Weights of a small GPT-style language model, trained from scratch on English Wikipedia: 11.3M parameters, LayerNorm before each block.
Each number is 50 + 10 x the weight over its row's rms, rounded and kept within 0 to 99. Layers, rows and columns count from 0. The size before them is the row's rms in percent of the matrix's.

# down: layer 7 MLP down (transposed), 896x224, rms 0.0887, rows 333-360, columns 56-111
# up: layer 7 MLP up, 896x224, rms 0.0813, rows 334-361, columns 56-111
down333 098:57 46 45 52 56 57 58 44 47 61 59 58 35 41 44 49 40 48 54 47 64 52 37 47 55 50 29 47 48 56 55 52 51 37 47 65 53 47 25 49 61 45 35 33 44 46 59 38 57 78 44 59 62 52 52 31
up334 097:53 48 40 54 46 55 44 44 42 62 51 45 66 56 47 35 55 48 66 49 49 48 55 47 52 43 55 40 52 51 30 58 52 50 72 42 50 54 32 46 35 43 45 55 51 53 59 53 60 52 73 55 45 73 46 49
down334 089:45 49 60 43 58 52 54 41 43 40 43 50 37 38 52 60 44 52 30 51 50 60 60 69 43 59 59 47 50 51 79 36 50 52 47 49 43 48 67 57 54 60 41 34 36 54 48 45 54 64 29 52 47 63 74 28
up335 110:56 55 38 27 28 42 37 58 50 69 59 56 50 44 40 41 48 65 55 55 56 44 61 39 51 52 70 39 66 51 39 60 32 61 39 58 55 37 48 52 51 38 49 58 44 45 49 39 46 50 53 45 47 44 54 55
down335 118:61 52 63 73 44 47 59 40 51 45 64 59 54 42 25 65 47 51 55 44 62 40 58 24 27 63 57 50 51 47 58 58 45 38 53 54 36 57 45 74 47 56 56 46 31 56 44 51 55 52 35 35 45 51 48 54
up336 099:48 48 69 54 40 68 51 62 61 49 33 48 46 85 56 44 56 64 57 31 59 52 50 53 36 59 54 45 52 50 54 44 48 44 51 58 49 65 46 58 50 73 42 67 43 52 41 46 62 56 30 30 64 60 42 44
down336 093:57 48 42 24 53 43 38 50 39 48 49 53 57 29 71 52 40 60 52 50 66 59 59 50 41 68 60 52 56 43 59 60 55 41 32 39 41 46 41 53 59 44 52 42 49 52 52 56 55 42 42 44 48 49 54 50
up337 103:39 66 53 56 57 43 49 38 35 42 27 38 46 62 45 42 52 47 54 45 47 55 62 59 55 51 48 26 53 58 44 72 45 47 43 57 46 43 37 49 49 48 52 49 40 49 62 51 39 57 32 35 47 69 50 45
down337 104:64 48 36 45 49 57 66 47 48 40 53 48 44 51 50 45 50 48 55 70 26 43 58 56 57 53 49 39 47 42 31 58 44 62 50 67 41 34 57 49 56 61 46 42 48 77 41 38 56 62 66 34 44 34 34 44
up338 098:35 59 50 43 35 55 66 58 66 46 57 54 42 60 51 57 43 59 64 51 61 25 84 68 38 38 36 41 74 45 44 31 42 52 50 62 32 50 66 41 30 49 54 47 64 63 40 46 37 54 48 59 54 47 66 60
down338 100:44 44 50 65 57 67 39 36 54 37 56 48 58 49 44 53 47 73 45 69 45 40 54 49 44 59 36 48 62 55 48 49 83 43 66 52 50 64 52 42 40 61 59 39 74 51 55 39 51 59 58 56 48 74 30 31
up339 102:28 63 45 63 41 59 40 64 24 67 47 48 56 50 42 61 57 40 59 35 59 33 42 41 55 74 33 46 49 62 53 57 45 46 45 55 51 26 36 57 38 56 54 63 45 37 52 39 50 53 30 36 40 83 66 48
down339 102:72 38 35 53 53 66 48 46 64 45 33 45 60 59 40 38 54 52 51 65 40 43 51 60 42 48 59 48 53 52 60 45 42 71 37 71 55 49 53 48 58 53 49 55 50 51 62 54 54 58 44 52 51 53 47 54
up340 094:43 48 34 37 53 49 51 64 34 53 48 35 47 45 49 46 57 34 56 68 47 39 59 57 38 60 58 38 53 61 33 60 37 47 49 53 53 45 43 38 46 43 38 52 45 71 48 55 60 42 63 58 44 62 37 51
down340 090:67 44 44 47 51 49 55 43 64 41 57 47 42 60 34 39 50 47 41 47 49 45 50 52 59 43 64 54 23 47 63 58 50 35 38 49 60 70 48 61 45 47 52 42 61 44 46 58 53 31 39 46 58 52 63 48
up341 100:42 82 63 40 43 38 62 48 61 45 55 59 40 63 49 60 56 58 63 56 62 61 56 58 58 57 54 41 65 50 65 52 47 62 48 61 53 54 48 46 43 41 32 54 62 51 74 49 39 60 48 48 44 52 65 39
down341 098:40 43 39 57 59 35 39 41 60 48 61 42 43 39 63 50 58 49 45 51 48 54 45 49 46 38 50 42 43 43 52 61 54 51 31 55 47 33 52 56 55 62 52 57 32 70 41 60 57 37 57 45 47 70 32 50
up342 096:42 57 55 55 36 47 58 37 39 43 54 49 66 52 47 44 51 44 41 39 32 42 47 48 63 40 28 42 53 46 51 39 48 66 53 51 44 46 50 53 55 49 51 54 43 56 64 69 41 48 42 47 40 45 67 41
down342 094:35 39 67 48 70 59 41 54 60 66 43 32 47 69 55 37 51 49 43 57 46 58 58 50 46 61 49 55 30 41 52 51 62 40 30 61 65 39 51 60 68 52 50 39 34 52 32 62 46 47 51 38 60 56 42 45
up343 102:42 61 47 46 64 53 56 41 53 43 49 39 40 53 33 39 69 47 53 59 58 34 61 41 46 70 47 59 58 71 58 57 63 57 34 46 60 46 49 28 39 43 53 68 68 63 60 31 46 63 55 52 36 50 57 42
down343 114:50 61 68 62 45 57 48 51 49 46 49 39 65 46 07 51 71 52 47 43 45 47 41 49 40 65 50 50 55 49 51 45 60 56 37 56 43 50 44 55 55 35 45 67 42 54 47 57 62 33 31 63 38 39 62 46
up344 105:56 53 42 47 45 61 52 54 56 40 51 53 60 41 41 47 57 49 42 46 67 46 48 68 45 66 62 42 55 54 53 37 64 50 53 54 42 30 24 49 40 37 52 47 45 37 75 55 49 60 55 46 50 65 52 53
down344 099:60 50 44 48 53 44 63 35 46 61 63 59 36 59 93 47 68 42 67 57 28 58 55 46 74 46 44 55 53 54 44 50 47 49 36 33 49 56 60 61 61 61 62 41 50 51 44 53 48 51 48 57 55 48 53 51
up345 104:52 75 38 50 24 53 54 31 39 55 37 55 42 43 51 38 42 45 72 53 62 27 62 51 62 54 49 45 55 61 42 41 46 41 50 61 35 37 42 31 52 35 46 46 65 54 59 59 36 39 62 47 50 55 48 47
down345 103:57 77 60 48 55 47 57 47 45 43 46 40 54 41 43 67 44 71 61 51 51 49 36 63 36 36 35 49 55 51 49 41 48 50 52 38 40 55 55 39 50 63 50 61 61 58 44 66 57 50 46 43 60 30 54 51
up346 098:47 52 35 60 56 69 58 50 37 50 67 59 36 57 40 59 53 60 55 42 32 36 48 52 50 51 47 41 62 51 33 50 41 50 70 40 36 61 55 60 50 49 61 53 50 30 58 54 62 39 50 54 60 52 70 59
down346 096:64 45 78 45 47 31 50 53 57 38 42 59 51 55 33 48 45 49 52 32 53 59 54 48 44 36 52 53 69 56 36 67 69 41 37 43 53 44 50 39 42 64 66 58 60 76 67 51 52 48 47 57 57 56 57 59
up347 100:43 44 56 31 42 40 47 57 63 44 67 67 42 62 48 60 57 51 43 61 69 42 51 42 61 50 41 42 52 56 37 54 30 46 51 57 27 49 47 35 49 45 57 66 56 62 52 60 50 52 47 50 47 48 78 48
down347 096:59 64 42 55 36 48 45 50 38 61 48 44 53 45 66 49 54 50 51 53 65 44 51 39 66 51 44 50 45 56 38 39 67 61 45 58 42 54 54 51 54 45 44 58 52 64 43 27 45 58 49 47 53 51 45 65
up348 094:44 46 50 66 51 51 55 54 28 54 52 35 61 56 47 31 51 48 54 62 44 47 60 77 74 60 54 49 63 54 49 43 46 61 44 51 42 43 52 43 45 62 50 56 56 54 57 45 51 59 54 48 37 46 49 45
down348 090:47 54 51 53 44 68 59 58 61 45 71 34 44 38 32 59 63 56 40 53 57 62 28 41 51 55 48 54 40 50 49 61 39 43 49 67 53 57 48 24 38 61 49 39 57 33 41 58 53 59 39 53 57 56 53 60
up349 093:39 29 52 54 40 44 68 55 55 54 45 48 33 53 43 44 55 37 56 41 49 52 53 47 42 36 65 52 59 40 59 63 55 64 45 55 38 43 50 34 49 52 36 65 45 46 58 50 30 34 29 69 50 29 60 38
down349 096:61 78 44 58 45 59 62 34 31 53 37 57 66 57 51 32 40 53 47 65 55 61 52 44 39 56 50 37 54 56 49 38 53 49 64 45 46 57 48 57 41 46 55 46 43 45 56 42 56 57 58 51 41 61 44 51
up350 113:42 50 45 37 47 40 49 65 62 50 42 39 52 58 33 51 64 35 60 57 65 31 55 56 47 47 45 47 54 56 50 65 30 59 48 50 44 37 58 68 37 52 28 45 44 40 45 38 47 57 48 55 59 58 55 47
down350 111:64 58 66 53 43 45 64 48 48 38 53 57 50 39 62 58 84 56 57 46 55 46 53 43 54 62 62 59 56 34 40 51 60 54 54 35 65 50 39 50 43 62 63 59 57 45 44 48 52 53 42 54 53 51 59 32
up351 095:44 45 54 59 48 39 48 56 20 50 30 41 55 57 46 59 62 51 70 46 37 63 50 58 45 48 46 49 51 48 53 60 50 56 63 53 48 63 33 58 31 52 33 77 43 55 54 37 65 41 56 58 40 62 67 34
down351 086:53 44 47 56 44 67 45 49 60 55 51 31 59 33 52 27 58 39 37 71 38 38 42 48 53 53 46 51 51 61 57 52 36 53 51 53 46 51 65 58 38 36 41 49 50 53 57 61 55 48 45 52 52 22 38 47
up352 106:46 55 52 52 57 60 39 62 30 50 54 56 67 62 39 44 68 50 52 62 54 47 61 56 47 56 51 45 47 65 44 57 45 58 34 38 47 46 46 54 52 62 32 52 51 49 52 51 42 74 43 47 53 52 64 45
down352 121:52 59 67 33 54 60 50 48 68 57 45 72 46 52 19 43 43 29 46 40 39 56 58 56 47 52 40 58 63 57 40 36 47 57 48 76 46 59 50 44 53 45 64 57 44 55 50 35 43 56 51 46 57 55 37 47
up353 110:35 53 60 27 47 43 62 36 47 65 32 37 54 66 43 48 57 69 58 46 52 44 44 70 46 63 49 47 51 59 49 63 43 55 56 65 61 46 41 53 43 60 44 61 32 34 48 55 65 42 40 60 54 40 37 57
down353 117:57 55 52 49 56 45 55 51 42 65 62 58 46 48 30 41 41 49 42 44 42 56 45 38 59 56 60 57 59 71 42 39 40 57 57 81 41 45 60 54 50 29 34 50 45 50 44 47 54 62 59 39 52 57 63 62
up354 093:49 61 45 57 51 31 50 55 53 48 46 26 44 50 49 37 46 41 60 37 59 38 59 60 36 44 57 29 64 52 40 43 43 67 73 65 45 55 45 43 36 43 39 53 55 46 61 54 42 29 51 54 39 58 50 36
down354 090:52 48 55 54 59 38 43 43 45 30 40 59 49 68 33 59 43 38 54 68 52 56 37 43 56 52 35 84 39 50 59 62 63 49 38 49 42 42 47 53 49 49 52 55 32 56 64 48 54 73 60 61 54 61 26 45
up355 104:28 57 59 55 45 51 43 49 62 41 40 71 43 40 41 43 51 44 42 56 23 60 60 62 52 60 47 45 68 74 52 48 60 75 50 58 52 47 59 45 34 73 55 60 54 57 56 45 26 56 63 50 35 39 51 59
down355 100:53 42 44 75 40 51 76 41 41 52 67 60 46 46 54 56 58 44 69 58 54 46 57 52 60 49 55 54 40 41 39 43 53 50 53 23 55 52 56 52 46 57 50 72 51 35 52 58 55 46 47 52 31 47 40 57
up356 098:51 54 34 52 48 53 49 33 29 42 44 41 39 51 41 54 56 44 58 68 61 24 52 56 49 65 60 42 59 60 37 42 51 65 57 54 52 60 27 37 33 51 48 53 66 63 59 51 47 55 55 51 60 59 41 44
down356 104:40 40 46 42 55 49 55 55 52 69 58 62 52 77 42 46 63 40 49 57 43 62 48 50 51 37 62 62 69 52 57 36 31 52 65 37 44 54 58 43 47 54 50 55 46 52 35 54 39 40 65 46 49 28 49 56
up357 106:55 58 50 41 57 40 34 48 38 53 36 44 50 39 46 48 57 40 43 53 55 40 56 69 55 80 49 53 51 76 47 44 39 63 58 52 68 52 50 51 56 64 60 55 64 67 42 47 55 80 49 61 51 38 43 39
down357 093:27 39 65 49 30 60 57 48 59 58 57 54 36 61 62 44 54 55 46 51 45 66 40 42 48 34 55 54 29 36 50 60 53 39 36 48 39 48 39 49 45 50 38 40 54 34 56 54 42 29 64 49 52 58 56 59
up358 099:42 44 59 52 37 51 43 54 49 50 34 31 48 51 44 54 54 72 59 64 33 33 43 55 47 60 59 38 56 44 45 57 58 55 36 56 42 56 63 44 53 56 38 64 59 43 81 45 46 67 55 54 42 39 54 48
down358 098:59 59 69 44 50 48 48 48 51 58 48 53 51 41 48 55 58 51 52 58 64 44 43 48 70 45 22 36 51 49 50 37 44 58 55 72 53 60 37 48 43 44 47 47 44 53 34 42 40 64 52 39 67 48 42 62
up359 101:65 58 49 56 47 55 39 62 31 56 57 59 53 51 42 38 50 37 47 57 54 53 56 49 44 58 55 33 55 67 52 58 52 60 46 53 48 44 28 70 59 58 56 41 54 46 37 51 40 48 47 38 49 42 57 32
down359 102:38 56 57 32 56 29 65 39 65 54 57 61 59 42 69 43 46 42 61 54 51 44 55 45 46 45 42 54 33 45 39 57 23 53 52 43 39 38 54 53 44 50 50 49 44 49 40 45 49 74 57 47 40 60 44 44
up360 115:46 72 47 39 41 32 37 72 43 64 61 54 48 58 41 52 51 50 55 48 41 56 59 50 56 55 59 48 46 44 44 48 39 47 66 48 49 41 38 63 42 39 41 56 38 50 44 63 42 53 43 66 47 82 63 44
down360 122:47 39 46 52 71 60 63 64 46 63 44 51 48 31 42 71 55 51 50 57 51 44 54 55 55 48 63 32 43 51 49 55 59 43 37 49 54 43 43 58 31 45 36 61 39 44 58 49 45 53 65 38 31 45 51 64
up361 108:40 46 67 48 52 62 42 64 33 72 49 40 53 49 45 61 42 60 57 59 65 49 55 62 56 72 77 42 41 63 47 71 46 63 44 47 31 34 40 23 47 40 40 56 61 61 52 42 49 68 42 53 33 48 60 52